From a checkpoint of a small transformer trained on Wikipedia.
Size: 8 layers, width 256, 2 heads of 128, 55.6M parameters.
Architecture: RMSNorm before each block, no biases in attention or MLP, embeddings untied during training, some layers without positions, some layers without attention, local attention windows, value embeddings, hashed n-gram embeddings, an embedding shortcut, learned residual scales, capped logits.
Training: a variant of Muon for these matrices, 8486 steps.
Each number is 200 + 30 x the weight over its row's rms, rounded and kept within 0 to 999. Layers, rows and columns count from 0. The size before them is the row's rms in percent of the matrix's.

# layer 5 attention value, 256x256, rms 0.198, rows 112-127, columns 128-255
101,173,205,180,203,245,156,231,146,178,177,238,218,192,202,161,190,222,183,206,190,137,198,248,195,180,194,224,192,186,222,213,206,150,224,200,217,221,191,240,186,232,195,227,161,228,236,215,233,193,233,174,223,213,153,135,188,214,232,185,186,169,178,203,227,142,197,198,200,181,192,160,216,200,178,238,238,163,189,217,227,253,140,195,184,129,176,171,195,172,210,239,215,182,189,203,181,152,236,211,243,146,189,224,210,211,228,176,218,215,151,135,170,191,159,187,210,188,205,178,216,150,209,203,186,159,234,231,205
102,167,223,250,138,203,176,187,153,139,200,171,223,208,188,206,190,212,280,223,212,174,132,167,184,246,193,196,196,191,209,190,202,152,148,245,183,235,205,181,183,192,172,202,201,182,193,191,189,203,241,206,231,211,170,195,192,174,206,187,210,182,189,273,221,192,195,237,188,187,188,213,267,189,164,152,178,169,167,248,189,191,233,150,232,177,163,167,173,204,200,155,145,207,229,197,193,252,176,173,187,253,217,151,191,185,227,208,215,243,235,229,218,197,262,162,160,213,175,248,208,197,257,236,203,199,180,184,206
103,175,187,166,202,196,255,198,204,173,215,166,213,165,202,237,226,226,218,162,260,170,204,194,203,202,198,177,194,266,161,211,246,209,139,183,191,174,170,189,202,251,278,210,180,158,192,257,211,171,222,211,205,185,246,204,230,226,184,204,194,171,226,198,226,234,143,162,188,184,184,161,202,233,187,181,152,214,219,230,247,159,187,191,194,254,256,221,213,258,158,179,249,181,185,152,217,209,242,192,181,224,199,183,225,183,179,161,158,262,203,153,131,171,164,194,196,246,131,178,244,187,187,182,218,216,252,216,182
100,181,180,274,230,164,176,170,198,249,234,210,184,192,230,204,190,207,165,148,171,255,223,224,211,157,162,229,173,196,213,229,210,200,191,234,199,210,237,232,214,214,232,229,165,190,216,194,178,279,248,205,220,203,164,197,273,150,172,247,167,255,266,202,184,217,193,229,206,245,140,210,169,254,211,179,242,194,199,214,207,224,215,170,190,211,216,158,179,238,193,137,246,198,191,210,218,200,151,160,193,209,227,189,176,163,179,199,183,201,176,176,259,184,188,226,217,205,172,200,200,201,208,229,210,234,169,141,122
102,184,213,187,224,217,201,157,231,237,169,197,178,209,210,206,262,261,236,237,258,170,206,155,238,199,197,220,178,221,230,172,266,179,230,170,216,206,176,178,227,178,200,214,204,192,233,242,188,199,195,197,102,197,232,203,249,177,196,200,194,217,222,170,221,204,231,172,197,208,211,234,159,172,242,204,252,226,220,227,205,186,207,249,180,210,194,192,206,190,232,207,225,249,215,235,205,187,241,205,184,194,190,163,213,194,231,139,210,234,226,205,155,209,191,223,226,194,202,216,247,216,191,148,190,228,258,196,196
101,217,172,176,258,224,195,188,221,191,168,225,213,171,220,190,197,227,171,199,198,221,194,127,193,193,238,143,195,206,197,255,229,160,195,183,164,233,239,181,248,166,231,137,271,185,210,217,246,262,227,238,157,249,250,249,188,168,215,187,193,207,197,195,224,218,207,217,184,218,191,236,214,229,225,170,126,183,242,222,144,133,204,190,136,220,230,191,186,180,179,198,156,223,182,146,165,223,185,201,217,195,208,182,232,190,252,162,182,217,207,203,177,216,209,194,183,227,181,170,189,201,193,188,218,193,246,180,174
101,154,178,166,167,224,137,197,214,215,166,180,142,201,174,225,188,247,177,224,238,212,268,198,174,216,129,238,243,189,200,189,212,154,257,223,206,159,223,202,205,198,233,243,207,227,201,220,223,214,216,237,199,216,159,180,236,182,242,248,204,280,193,214,180,218,200,204,183,204,250,190,190,181,176,237,137,182,225,223,173,184,202,214,202,194,183,244,238,215,164,204,193,151,147,225,215,242,187,190,248,219,215,254,213,247,221,197,225,157,213,183,157,215,208,192,199,201,198,161,188,198,188,178,203,204,243,214,158
102,174,262,229,168,186,239,168,246,191,206,208,180,186,222,185,217,236,182,182,207,223,216,222,181,194,169,194,180,189,238,237,201,189,232,169,198,160,180,185,221,202,240,166,183,176,161,154,223,169,235,228,183,192,275,211,189,175,215,313,160,221,211,177,241,247,200,189,239,199,205,248,204,248,282,191,216,231,163,229,163,205,204,149,203,191,205,176,175,262,190,167,231,139,195,204,189,230,166,203,223,122,229,206,242,216,162,209,240,217,207,199,204,219,222,132,176,157,285,242,217,186,212,194,182,194,173,185,182
106,232,201,266,184,221,237,187,240,209,218,209,162,200,214,187,187,154,175,192,189,219,213,128,207,168,188,228,240,183,184,231,187,179,196,229,180,143,166,195,198,224,171,210,200,188,171,219,162,223,173,214,214,184,203,156,183,208,206,188,207,181,186,221,198,207,182,228,204,211,145,181,168,249,239,207,174,220,213,198,179,254,206,130,200,215,147,227,219,220,253,137,255,212,176,213,190,219,188,178,239,227,231,176,223,222,148,209,184,198,230,190,254,192,278,213,257,183,195,199,257,222,193,203,168,167,158,269,210
103,197,186,165,165,184,146,193,226,215,187,133,208,225,237,199,125,205,204,179,200,199,142,202,235,152,183,161,220,183,207,197,265,159,223,207,212,200,198,199,227,177,233,187,231,225,256,218,168,205,215,199,201,144,191,196,196,159,210,228,206,226,209,186,171,142,204,211,208,181,233,212,217,153,171,171,216,223,184,243,163,182,162,207,243,193,243,235,216,255,190,239,242,226,259,213,236,234,257,252,183,210,212,176,215,189,213,212,248,226,202,212,204,200,194,170,190,161,181,190,195,199,152,205,232,222,227,236,223
102,194,172,210,257,207,176,214,230,138,218,185,232,207,209,157,190,233,168,187,185,169,216,212,243,187,246,204,164,199,181,210,156,211,204,224,178,191,210,205,232,232,186,177,190,233,191,165,202,176,206,182,166,188,241,111,200,223,248,211,223,189,203,187,202,182,188,238,224,203,216,207,268,229,244,166,172,221,190,154,231,160,229,230,170,268,156,251,210,162,165,213,253,178,208,197,147,207,164,215,237,200,197,152,212,181,181,197,168,169,211,188,252,194,196,211,183,140,153,206,159,206,218,255,178,205,207,201,239
104,218,186,176,177,206,172,207,224,235,219,248,193,200,160,170,194,139,230,243,185,155,227,181,221,235,202,170,132,151,178,235,226,148,177,178,232,168,169,215,216,169,183,201,234,198,188,235,247,200,204,207,166,204,138,192,233,208,194,134,244,162,224,206,144,272,229,214,212,190,210,148,190,253,187,220,229,216,170,195,232,211,137,206,200,227,218,235,249,235,188,190,201,239,195,173,162,152,211,211,210,193,254,228,220,180,165,195,130,251,228,209,205,208,168,269,214,219,222,211,226,178,220,186,217,206,228,192,172
098,159,176,160,192,189,198,227,226,212,182,242,210,206,192,148,224,155,214,185,191,204,177,211,222,228,217,179,215,201,180,181,208,208,155,180,160,172,205,264,207,170,206,235,214,252,188,234,200,224,182,184,198,189,194,204,185,204,194,182,170,198,190,183,234,194,296,193,186,182,196,217,246,146,259,184,173,189,226,240,208,193,184,200,241,203,223,136,191,164,199,200,188,192,194,231,193,173,181,170,214,260,196,200,175,161,227,209,168,146,219,190,130,232,119,228,225,212,195,267,210,188,192,162,173,199,256,221,267
103,204,224,161,192,205,237,237,211,250,211,214,227,214,196,208,222,100,211,243,195,248,200,169,176,179,207,182,185,216,173,196,222,213,207,280,223,208,215,178,198,197,211,265,212,250,236,229,174,264,227,219,175,226,227,136,182,199,225,241,176,172,204,224,212,200,243,198,158,123,217,180,174,221,198,177,230,183,190,181,240,162,232,208,161,219,202,158,135,169,208,198,166,204,207,170,219,244,185,226,209,194,216,213,195,185,194,180,259,242,205,225,213,216,264,243,220,156,214,199,163,252,179,225,178,223,174,248,149
101,202,230,251,242,181,224,195,179,242,283,252,228,176,179,222,233,199,227,170,233,172,226,269,189,195,188,216,173,234,124,235,231,204,182,215,192,196,219,205,186,210,220,198,270,173,192,180,204,204,182,194,230,253,263,201,165,209,222,161,176,241,204,172,173,215,229,193,203,268,185,181,165,183,139,186,223,185,213,195,165,149,206,193,148,245,242,218,195,179,187,194,180,180,205,230,240,145,187,196,195,154,224,193,178,234,232,161,152,225,189,127,184,230,201,191,146,224,261,170,241,199,207,213,236,197,219,177,205
103,242,242,197,151,265,254,172,173,194,173,215,151,160,206,152,168,194,179,243,211,193,198,184,195,139,182,224,223,218,195,185,202,174,191,204,200,181,197,240,187,168,168,211,177,281,170,147,223,207,200,283,148,228,166,165,244,253,274,183,125,188,190,166,207,239,174,204,169,173,222,212,196,166,154,175,229,190,181,162,195,215,163,189,259,202,192,211,215,150,154,204,180,231,181,206,245,172,171,228,204,230,230,205,199,235,247,215,186,191,252,238,194,190,200,229,177,241,178,201,224,193,211,170,188,218,221,173,211
# layer 5 attention output (transposed), 256x256, rms 0.148, rows 112-127, columns 128-255
102,227,195,223,275,192,232,173,184,203,224,170,157,206,198,206,234,182,204,192,190,216,159,212,178,202,141,158,191,226,219,205,165,208,194,185,223,211,222,222,213,177,238,216,213,192,175,142,208,192,234,175,165,162,181,223,180,138,109,198,281,226,227,164,156,161,253,270,145,212,283,172,205,192,201,182,184,199,209,199,224,196,224,238,230,217,182,224,175,213,179,216,258,224,122,187,164,239,203,201,202,142,211,216,225,193,168,192,193,193,198,206,107,238,205,152,250,182,231,226,192,213,202,255,174,269,200,197,161
097,219,240,187,177,202,185,171,214,193,187,221,209,176,162,186,228,248,156,181,202,204,212,170,186,179,139,202,248,183,194,161,204,234,183,174,179,234,191,157,238,193,241,217,231,246,229,177,199,190,184,261,153,193,256,196,161,204,225,146,172,205,151,161,134,202,160,250,210,216,191,239,184,236,279,213,218,257,189,197,227,222,199,206,163,216,200,214,176,187,192,227,258,216,210,253,165,180,200,239,234,132,192,180,204,250,236,155,152,216,203,189,247,132,159,179,194,183,198,236,235,163,212,155,144,188,210,195,228
106,217,230,181,222,185,159,215,184,243,174,285,258,176,241,170,214,246,182,235,199,190,233,225,207,180,243,193,198,190,220,221,218,209,222,159,156,166,253,203,152,168,140,182,221,240,222,230,192,193,184,202,232,133,168,168,128,185,187,191,207,257,285,214,212,186,191,178,235,235,195,200,224,191,181,170,242,198,231,181,237,153,203,171,196,201,213,213,222,166,228,229,161,222,238,226,148,182,234,143,192,168,209,246,142,187,191,177,200,134,189,240,192,171,156,209,128,177,214,262,189,249,221,210,212,202,217,193,212
102,194,174,199,210,195,210,216,257,139,211,211,224,215,195,234,209,197,216,225,237,129,220,210,217,209,189,208,259,212,170,219,218,186,233,157,241,182,213,185,208,183,176,252,245,225,172,182,268,164,203,169,199,202,270,204,156,193,155,219,280,171,168,170,176,203,216,183,231,178,207,208,186,105,144,152,157,160,207,190,169,222,180,232,197,204,196,192,215,162,235,212,212,181,228,155,158,234,239,259,150,222,201,202,218,201,177,219,247,194,204,193,302,219,214,233,253,247,198,201,175,175,172,188,222,201,248,226,228
095,224,182,276,142,197,229,155,182,210,171,190,222,180,203,191,183,169,170,219,168,206,172,219,198,171,229,262,227,196,192,205,194,205,180,190,188,232,205,154,151,206,218,260,264,208,168,180,243,153,232,242,213,160,159,165,172,237,219,235,162,188,190,213,140,207,227,186,190,182,218,230,191,184,187,160,236,193,203,196,198,212,146,168,189,220,158,216,181,209,152,185,135,179,230,156,204,204,158,151,229,167,187,217,220,181,217,230,220,174,160,147,149,218,191,257,152,216,193,231,194,145,169,250,209,192,227,158,200
103,157,224,165,156,103,187,250,228,177,191,188,216,235,187,212,175,148,243,196,205,169,209,226,211,200,196,232,193,179,195,217,176,201,209,183,252,214,148,182,171,171,212,208,175,225,174,225,186,175,192,186,214,168,162,190,228,189,222,223,144,159,200,184,189,221,216,240,186,162,181,182,215,140,184,224,209,236,199,182,221,251,235,257,222,227,195,203,167,164,204,242,224,150,219,222,216,200,259,176,161,230,199,200,158,174,206,176,200,169,226,221,289,202,198,210,217,210,224,144,213,180,180,230,164,225,221,215,212
101,184,197,217,199,234,219,200,221,173,204,189,162,207,184,201,178,161,194,202,238,188,149,174,215,214,222,196,202,242,186,234,228,251,128,169,163,208,205,220,171,194,202,204,197,182,176,172,136,265,167,209,187,173,255,234,269,184,197,186,217,151,193,213,220,200,217,242,195,190,260,207,182,169,120,201,171,233,209,178,195,260,214,214,239,202,241,182,213,192,183,231,212,170,201,201,150,172,185,178,232,209,210,209,172,146,224,217,192,188,186,231,134,191,190,189,233,235,205,203,261,147,221,203,215,187,231,223,217
097,177,204,196,242,168,201,127,161,157,197,168,216,259,200,199,138,173,234,198,244,159,179,210,242,250,251,181,128,186,192,144,220,225,169,216,189,180,230,215,183,225,188,259,208,220,210,202,139,221,201,168,187,196,193,211,182,241,153,185,136,181,181,220,208,210,182,210,146,230,182,156,233,210,186,183,249,232,200,215,157,225,196,243,177,176,228,198,256,219,216,192,149,190,220,195,232,200,180,177,227,227,201,196,209,225,225,181,197,185,191,219,158,245,163,213,186,200,172,192,232,255,154,216,171,220,220,209,201
101,151,223,206,210,199,236,232,211,223,145,165,251,248,181,195,225,164,196,232,189,123,224,233,206,202,174,169,222,194,172,208,236,249,242,231,204,218,252,160,231,224,178,195,191,188,202,207,210,182,183,218,182,169,166,178,172,230,213,246,234,210,186,194,219,227,245,182,181,192,193,210,228,226,177,169,161,212,197,201,183,214,242,223,190,165,158,183,252,176,173,203,119,191,164,169,235,222,181,231,224,195,203,149,230,184,242,223,257,178,180,255,213,230,203,230,190,237,168,148,222,210,241,139,215,173,229,181,129
094,156,185,206,176,172,215,168,200,198,145,209,257,197,226,203,239,198,168,184,214,205,202,207,200,206,188,205,196,243,138,182,178,179,166,180,212,253,202,179,208,190,197,189,139,160,161,158,197,207,208,225,204,212,229,238,243,198,206,250,233,204,185,221,179,212,179,185,182,143,228,248,189,213,223,229,203,172,189,175,194,255,193,136,215,206,138,193,205,165,215,192,188,219,179,214,193,180,215,242,273,184,211,219,170,213,195,185,217,185,259,192,211,175,268,249,252,220,191,235,233,210,162,229,183,163,180,159,177
103,157,242,164,184,253,191,200,179,214,192,191,184,190,211,254,171,260,228,215,197,189,147,139,229,188,211,212,201,230,222,186,196,158,242,232,210,179,172,204,236,202,222,220,176,210,227,213,186,228,198,272,240,165,176,210,150,164,180,174,219,168,160,187,222,180,153,201,195,234,209,172,171,226,196,228,186,178,192,184,223,212,248,134,221,202,203,221,148,178,217,174,256,197,195,117,179,220,229,186,254,199,231,220,178,216,182,167,177,222,192,182,116,207,172,175,243,200,213,204,222,205,167,171,189,198,252,162,167
107,167,209,243,197,198,149,181,248,228,195,151,210,179,215,244,268,194,244,188,201,246,175,199,167,154,233,230,220,172,146,179,209,235,244,211,162,208,236,168,206,177,231,228,220,175,205,228,177,267,224,245,213,196,184,239,231,198,153,194,158,207,191,214,240,214,214,170,191,200,162,210,224,186,196,194,201,192,198,187,199,159,212,238,226,242,167,247,141,213,145,199,187,219,243,202,209,180,176,232,223,181,173,235,226,206,171,198,221,183,159,210,271,177,199,160,147,163,215,208,163,220,214,208,244,177,220,258,184
095,210,222,195,182,268,199,214,200,226,179,195,258,175,182,209,232,211,230,229,223,203,249,201,217,213,232,225,203,194,237,199,186,210,170,220,250,241,183,151,209,196,173,125,251,196,231,163,179,234,202,200,129,215,182,137,252,219,192,173,229,206,208,195,156,230,144,120,208,237,193,192,235,168,149,219,237,252,190,214,203,180,189,203,172,224,158,223,222,182,221,164,191,200,267,180,250,176,191,235,190,206,179,219,270,198,205,132,201,219,259,180,172,210,250,196,172,168,207,169,153,197,205,222,164,220,191,143,185
100,236,214,212,202,166,150,169,208,206,207,227,145,226,161,189,197,182,198,210,156,220,161,173,210,202,183,169,197,180,224,193,189,191,179,201,176,169,277,177,208,173,227,184,186,173,210,199,200,152,203,173,239,204,216,239,258,180,152,220,205,220,199,151,156,150,147,206,212,192,190,209,210,147,212,152,182,243,186,203,164,193,172,168,246,176,195,245,223,188,209,220,131,188,182,200,220,172,230,208,163,248,161,168,206,226,191,211,257,174,173,168,200,198,202,179,295,199,165,167,193,215,258,205,203,175,207,175,238
090,156,172,207,153,205,148,194,203,204,179,207,190,206,243,217,207,193,182,205,186,225,182,158,196,192,261,181,182,150,234,162,161,204,298,164,199,221,216,197,146,216,191,173,186,204,169,218,219,147,192,201,204,166,233,207,178,159,167,263,252,142,219,173,212,220,192,200,235,155,192,180,208,127,218,240,168,212,202,233,229,245,200,208,165,205,167,209,202,229,190,237,182,168,165,220,162,218,228,171,191,224,207,192,173,202,220,187,228,245,182,257,245,226,211,231,170,198,192,202,209,222,177,213,192,189,124,222,184
098,231,182,211,220,185,221,257,224,171,225,202,174,235,240,173,189,160,169,155,205,166,175,198,170,220,158,194,155,200,209,187,197,242,154,239,192,225,187,161,155,165,192,244,220,209,191,199,146,201,168,207,194,199,230,206,212,252,220,192,262,231,167,240,211,168,204,194,204,245,180,210,187,262,228,252,136,198,197,230,198,237,215,165,187,158,204,283,189,176,198,206,216,148,226,184,207,186,195,190,217,158,180,191,194,147,165,251,221,212,180,203,113,236,204,232,218,159,226,198,204,231,180,221,210,131,214,194,247
# layer 5 attention query, 256x256, rms 0.175, rows 128-139, columns 128-255
102,223,227,175,257,208,195,152,207,219,150,208,170,156,204,226,138,228,247,188,245,227,252,186,206,273,195,221,220,207,236,223,253,218,165,188,198,200,191,228,199,243,189,173,257,209,195,162,158,208,156,134,141,232,202,203,185,167,204,197,215,159,206,201,200,228,162,192,187,206,160,225,207,154,174,190,146,175,163,210,181,201,207,195,197,223,173,211,216,233,179,159,215,119,228,191,223,240,217,209,184,197,199,208,190,159,218,200,133,172,229,256,250,198,198,223,181,202,173,262,268,192,228,284,181,183,179,199,232
103,215,164,200,180,199,203,227,233,130,192,249,145,171,229,189,176,179,214,216,166,191,182,198,167,193,210,195,219,198,248,172,187,223,241,199,180,148,210,195,191,272,219,177,187,217,174,215,250,212,267,245,184,184,194,196,169,146,228,230,209,190,258,177,149,171,227,145,195,207,194,204,192,220,217,226,217,206,228,211,204,197,182,172,294,252,197,190,229,182,200,252,182,185,183,234,178,178,174,208,219,218,236,165,188,224,180,145,133,231,219,246,202,235,177,206,170,218,259,230,204,203,123,158,234,159,200,223,202
110,244,194,171,230,224,215,255,186,211,250,203,197,176,224,196,258,200,199,153,200,210,209,134,200,213,201,180,218,244,233,217,174,185,184,163,223,227,175,142,168,180,221,202,161,230,205,225,212,197,223,205,268,182,166,169,191,180,212,206,175,221,163,176,204,219,212,201,220,203,168,188,175,179,233,190,201,218,208,201,215,212,176,187,221,202,220,181,182,187,141,232,194,224,196,185,206,254,223,192,186,214,187,226,200,213,204,248,222,247,213,204,267,204,169,170,235,220,193,184,158,215,239,125,211,254,230,177,230
090,172,238,205,225,208,172,214,241,167,211,201,174,165,220,233,230,260,172,222,189,191,197,226,194,259,159,171,160,211,168,186,209,208,175,191,221,241,212,204,260,224,162,244,166,140,174,155,208,222,220,256,137,208,160,176,175,203,231,142,175,173,205,196,242,203,184,205,214,214,252,226,230,230,182,233,244,183,171,153,251,250,183,226,216,162,169,172,239,176,191,196,151,191,179,213,216,227,158,165,228,190,249,202,169,223,227,228,145,194,182,173,180,208,195,198,233,266,194,140,151,164,162,178,239,206,161,181,204
105,173,156,205,190,231,183,202,159,198,178,157,240,151,204,180,141,219,178,204,184,217,217,194,213,206,196,190,179,202,201,201,155,197,154,147,186,194,182,204,155,205,172,180,199,178,151,166,189,186,153,219,243,223,187,184,217,200,182,222,204,242,198,183,260,293,191,283,186,226,204,164,180,194,200,190,208,184,231,204,168,234,175,208,135,211,192,210,223,249,190,235,231,223,160,195,257,235,211,183,203,163,138,220,154,190,185,201,258,156,184,213,159,229,215,208,201,288,218,221,237,236,222,201,201,185,256,213,198
106,216,205,181,161,183,179,176,200,229,148,189,158,214,173,142,178,183,156,161,226,253,205,208,141,192,249,175,168,217,162,219,214,189,178,194,225,198,213,185,198,163,215,221,181,218,206,232,163,214,179,198,212,222,201,163,195,187,224,152,176,193,217,195,209,162,174,199,213,246,203,220,161,156,210,172,166,218,145,179,197,161,213,147,171,240,182,227,233,160,192,219,161,216,187,214,184,194,208,183,232,209,208,223,220,181,188,194,186,226,171,189,230,216,209,197,219,155,260,204,186,255,204,228,252,182,172,224,186
108,152,199,157,204,229,237,244,236,200,209,190,233,213,163,251,173,197,240,187,124,192,247,176,167,194,218,135,190,282,193,199,189,225,211,185,173,204,160,188,185,266,222,172,194,220,207,195,141,213,255,226,200,194,207,274,221,199,172,185,220,201,204,166,154,238,210,204,201,181,227,246,190,199,220,172,239,190,176,191,253,169,194,202,204,208,164,171,231,252,234,209,238,265,197,200,196,194,202,219,192,213,196,255,189,179,248,202,215,170,242,267,195,170,211,239,182,219,137,198,272,184,169,228,216,228,193,185,202
104,199,150,172,166,190,227,196,223,150,194,208,187,217,184,167,205,173,220,210,180,184,205,260,182,205,170,258,176,167,209,195,240,254,181,238,192,179,231,186,194,269,152,247,204,201,205,256,190,156,197,186,185,193,171,171,251,111,193,204,130,258,174,200,125,211,231,224,195,249,243,226,215,207,216,219,255,228,219,216,214,207,208,224,233,201,211,192,220,245,207,243,210,209,202,209,159,210,188,174,207,184,209,218,192,194,177,126,190,167,154,229,200,200,200,169,148,238,197,225,211,249,158,188,206,160,210,217,223
107,165,170,196,186,266,219,180,230,151,199,197,184,154,209,199,197,182,191,154,195,185,242,215,162,212,252,185,208,184,226,176,172,221,175,207,152,173,154,189,202,233,151,225,249,205,211,209,229,181,207,201,198,206,209,215,177,215,181,234,234,230,192,227,205,214,205,219,184,227,255,195,128,196,201,231,220,203,202,216,177,202,131,218,171,189,193,189,202,226,217,155,245,125,186,222,195,243,188,178,190,175,209,173,150,163,222,241,181,224,196,195,188,164,191,232,163,199,208,222,189,209,203,172,199,203,171,175,189
109,224,208,205,198,177,228,164,232,202,192,191,185,206,186,188,208,186,231,184,196,162,172,195,197,161,271,170,180,242,247,215,248,154,206,171,169,180,150,178,201,219,165,184,231,209,227,174,213,208,174,233,189,246,234,215,170,180,187,251,178,204,204,207,191,155,198,243,189,162,259,209,194,161,219,167,196,162,138,188,192,150,222,189,185,206,240,201,194,227,175,155,228,170,198,193,180,202,196,161,229,216,223,225,161,220,145,232,189,202,164,179,216,162,152,215,181,181,173,254,197,205,206,202,206,187,221,197,189
109,201,211,214,172,158,218,151,209,185,203,175,185,198,201,190,190,181,162,255,255,173,179,179,186,189,188,191,175,206,173,267,203,186,180,206,222,232,169,244,254,164,207,165,183,180,241,208,184,223,180,174,247,214,146,148,219,214,223,161,208,294,218,180,224,178,213,202,214,205,230,199,235,250,205,200,171,228,196,176,225,190,198,194,256,198,180,223,195,220,151,224,224,214,217,196,143,250,191,190,215,234,212,235,164,216,180,228,194,207,173,166,201,231,216,237,192,244,218,189,132,177,200,186,101,174,245,243,177
109,177,165,243,225,249,239,189,183,164,171,220,195,124,199,229,207,235,167,177,194,186,181,215,159,220,226,216,194,218,158,157,198,193,201,178,235,210,227,193,195,153,173,196,252,175,197,158,241,149,250,245,159,166,239,229,188,211,200,206,139,188,199,231,177,221,194,171,164,205,197,199,174,200,165,222,215,176,185,255,182,207,230,148,224,214,189,196,192,211,205,231,217,164,209,189,215,191,162,128,225,184,116,197,194,223,139,178,200,221,220,155,231,203,181,227,193,224,222,187,231,208,209,172,211,194,199,148,201
# layer 5 attention key, 256x256, rms 0.171, rows 128-138, columns 128-255
099,220,235,222,223,225,196,167,215,233,191,245,201,220,178,245,108,206,218,219,174,196,270,193,235,245,240,199,184,180,264,232,248,231,184,171,217,214,218,210,186,201,203,211,206,206,214,193,139,189,214,198,166,242,215,194,192,168,185,153,217,168,196,180,176,152,208,235,191,222,212,156,235,212,185,201,221,192,152,195,215,221,182,204,196,254,202,185,157,242,182,204,231,140,234,178,207,203,219,194,181,222,248,180,159,207,167,188,148,146,154,158,207,240,216,141,220,223,219,138,227,222,183,234,154,157,167,187,177
104,187,164,178,188,209,178,172,175,150,156,237,190,136,240,196,172,220,276,187,207,183,228,208,167,144,212,194,212,218,207,259,192,183,247,185,211,209,243,228,222,223,194,160,221,196,191,206,181,225,146,236,183,207,207,197,186,201,246,199,246,146,249,225,234,205,185,175,154,178,182,177,130,208,278,256,202,197,234,157,240,246,189,201,204,228,207,239,160,176,198,217,176,184,213,227,224,145,138,164,219,193,233,207,214,200,137,205,182,237,154,211,154,281,216,229,179,236,254,183,247,168,203,216,196,203,174,238,165
106,252,174,185,222,198,232,205,208,203,265,229,198,196,208,175,232,189,202,201,201,220,221,133,237,191,203,224,177,172,176,232,179,184,165,161,223,181,174,122,214,221,208,176,170,171,196,201,190,184,151,144,268,200,180,250,214,206,232,215,172,231,171,193,181,225,207,193,201,179,198,124,154,168,145,227,202,192,219,198,188,216,180,194,166,255,240,196,210,197,183,250,225,218,180,167,207,229,197,240,164,227,249,255,192,151,240,231,154,218,207,195,197,194,193,175,178,217,202,225,172,249,220,189,130,236,207,238,260
094,183,265,203,207,199,221,209,306,191,206,191,225,224,205,236,249,213,178,192,182,199,174,197,177,207,200,177,220,214,173,180,169,188,162,186,254,275,199,216,208,200,199,160,169,185,197,237,189,203,227,197,142,208,182,201,211,263,233,173,147,171,165,165,200,216,205,234,194,192,222,186,214,255,198,178,159,199,220,151,181,220,194,149,243,108,172,189,227,219,177,184,213,175,160,244,197,212,217,192,242,229,216,171,188,216,179,222,227,149,188,216,227,204,192,210,171,272,166,188,219,152,188,234,180,173,197,206,230
099,227,164,182,204,219,197,204,228,203,155,188,214,201,194,194,204,201,181,221,149,209,231,254,218,210,197,164,125,215,183,209,144,177,169,178,195,227,201,178,180,147,176,217,237,208,177,182,158,176,228,234,211,137,232,184,193,204,158,210,251,220,185,216,208,248,217,235,199,169,169,192,216,180,161,228,149,203,218,191,163,191,211,167,188,210,162,196,232,209,167,255,233,251,158,196,164,209,188,211,202,103,182,190,168,162,200,112,220,197,288,183,210,192,212,191,223,222,140,214,196,207,190,139,220,194,196,183,195
106,180,159,170,166,256,155,176,249,205,183,222,246,210,166,215,152,205,154,228,243,226,192,212,194,145,260,182,217,165,204,167,225,224,201,183,181,180,249,172,160,243,200,182,190,219,185,218,136,242,147,222,174,199,210,249,173,194,209,165,228,215,250,200,203,191,193,193,216,207,131,202,191,208,195,219,193,173,210,210,182,180,221,153,156,224,202,184,244,173,257,203,221,150,218,215,186,180,207,152,250,153,186,196,182,169,180,169,210,170,183,210,216,207,274,232,180,198,244,198,204,233,200,196,214,203,243,209,202
099,182,147,205,216,180,228,205,190,201,180,237,239,207,194,233,206,173,203,246,259,224,162,262,203,190,177,241,216,266,225,209,163,247,195,202,219,237,199,166,190,206,202,198,166,211,173,175,166,208,223,199,197,213,205,218,203,230,171,230,169,191,176,194,235,179,225,223,128,206,243,234,224,174,174,152,213,193,197,229,217,222,214,206,173,232,156,196,258,225,227,162,219,177,158,186,158,214,239,255,185,227,206,242,140,162,219,183,236,214,247,207,184,181,169,229,153,226,139,206,207,169,213,190,207,250,230,247,225
108,194,126,199,173,239,241,247,200,175,213,218,231,219,197,139,175,195,219,218,197,255,205,222,176,251,241,229,215,215,245,244,227,228,196,249,186,210,181,279,222,228,154,268,231,193,221,254,219,198,164,200,201,200,209,189,262,213,189,208,198,223,238,235,223,276,252,136,168,258,186,216,196,207,234,190,160,181,216,199,174,179,197,217,188,201,188,226,200,190,211,198,195,162,189,151,166,169,174,159,141,216,191,238,211,172,234,150,188,211,176,228,205,184,191,183,157,226,217,268,232,191,118,183,198,173,212,233,231
103,211,203,201,237,210,248,167,185,222,191,204,172,186,234,157,211,191,236,158,191,251,262,184,141,260,205,205,226,224,214,202,192,176,214,233,205,241,149,186,228,240,205,240,231,195,204,203,220,151,180,192,226,150,238,240,206,214,235,234,157,185,172,207,220,185,210,183,226,225,228,192,175,208,172,218,195,234,188,173,187,218,211,179,157,207,250,224,238,225,220,235,187,222,180,204,219,216,191,214,173,147,242,166,236,159,262,229,180,166,279,179,179,180,174,192,198,208,208,189,132,202,193,162,264,177,175,184,171
104,232,180,196,162,218,206,172,228,230,231,153,164,170,195,187,199,225,218,159,246,182,152,179,208,153,236,174,195,238,212,180,225,148,240,202,179,213,195,181,155,197,192,198,162,190,206,198,177,201,189,226,208,235,267,224,203,179,179,223,193,202,214,220,163,210,143,179,181,188,182,169,182,190,220,166,182,174,169,234,181,201,199,186,244,196,211,213,224,199,227,207,188,184,186,208,179,219,219,147,153,185,210,219,190,180,221,208,181,179,166,186,209,136,167,209,255,161,192,188,206,200,175,219,235,208,222,157,202
093,211,228,195,206,194,219,203,253,190,163,178,200,165,189,213,225,194,215,174,240,210,125,208,164,207,176,201,162,253,156,215,180,213,201,218,163,231,218,174,197,168,200,175,192,181,278,251,241,207,223,226,241,210,158,185,192,206,218,135,162,241,227,159,179,228,151,165,201,221,180,190,167,158,146,217,156,197,241,160,202,244,177,183,228,194,241,209,158,236,239,226,204,229,213,172,241,169,224,192,224,192,184,258,237,222,224,178,193,201,176,152,188,162,207,204,143,219,214,181,198,230,189,195,235,257,221,174,199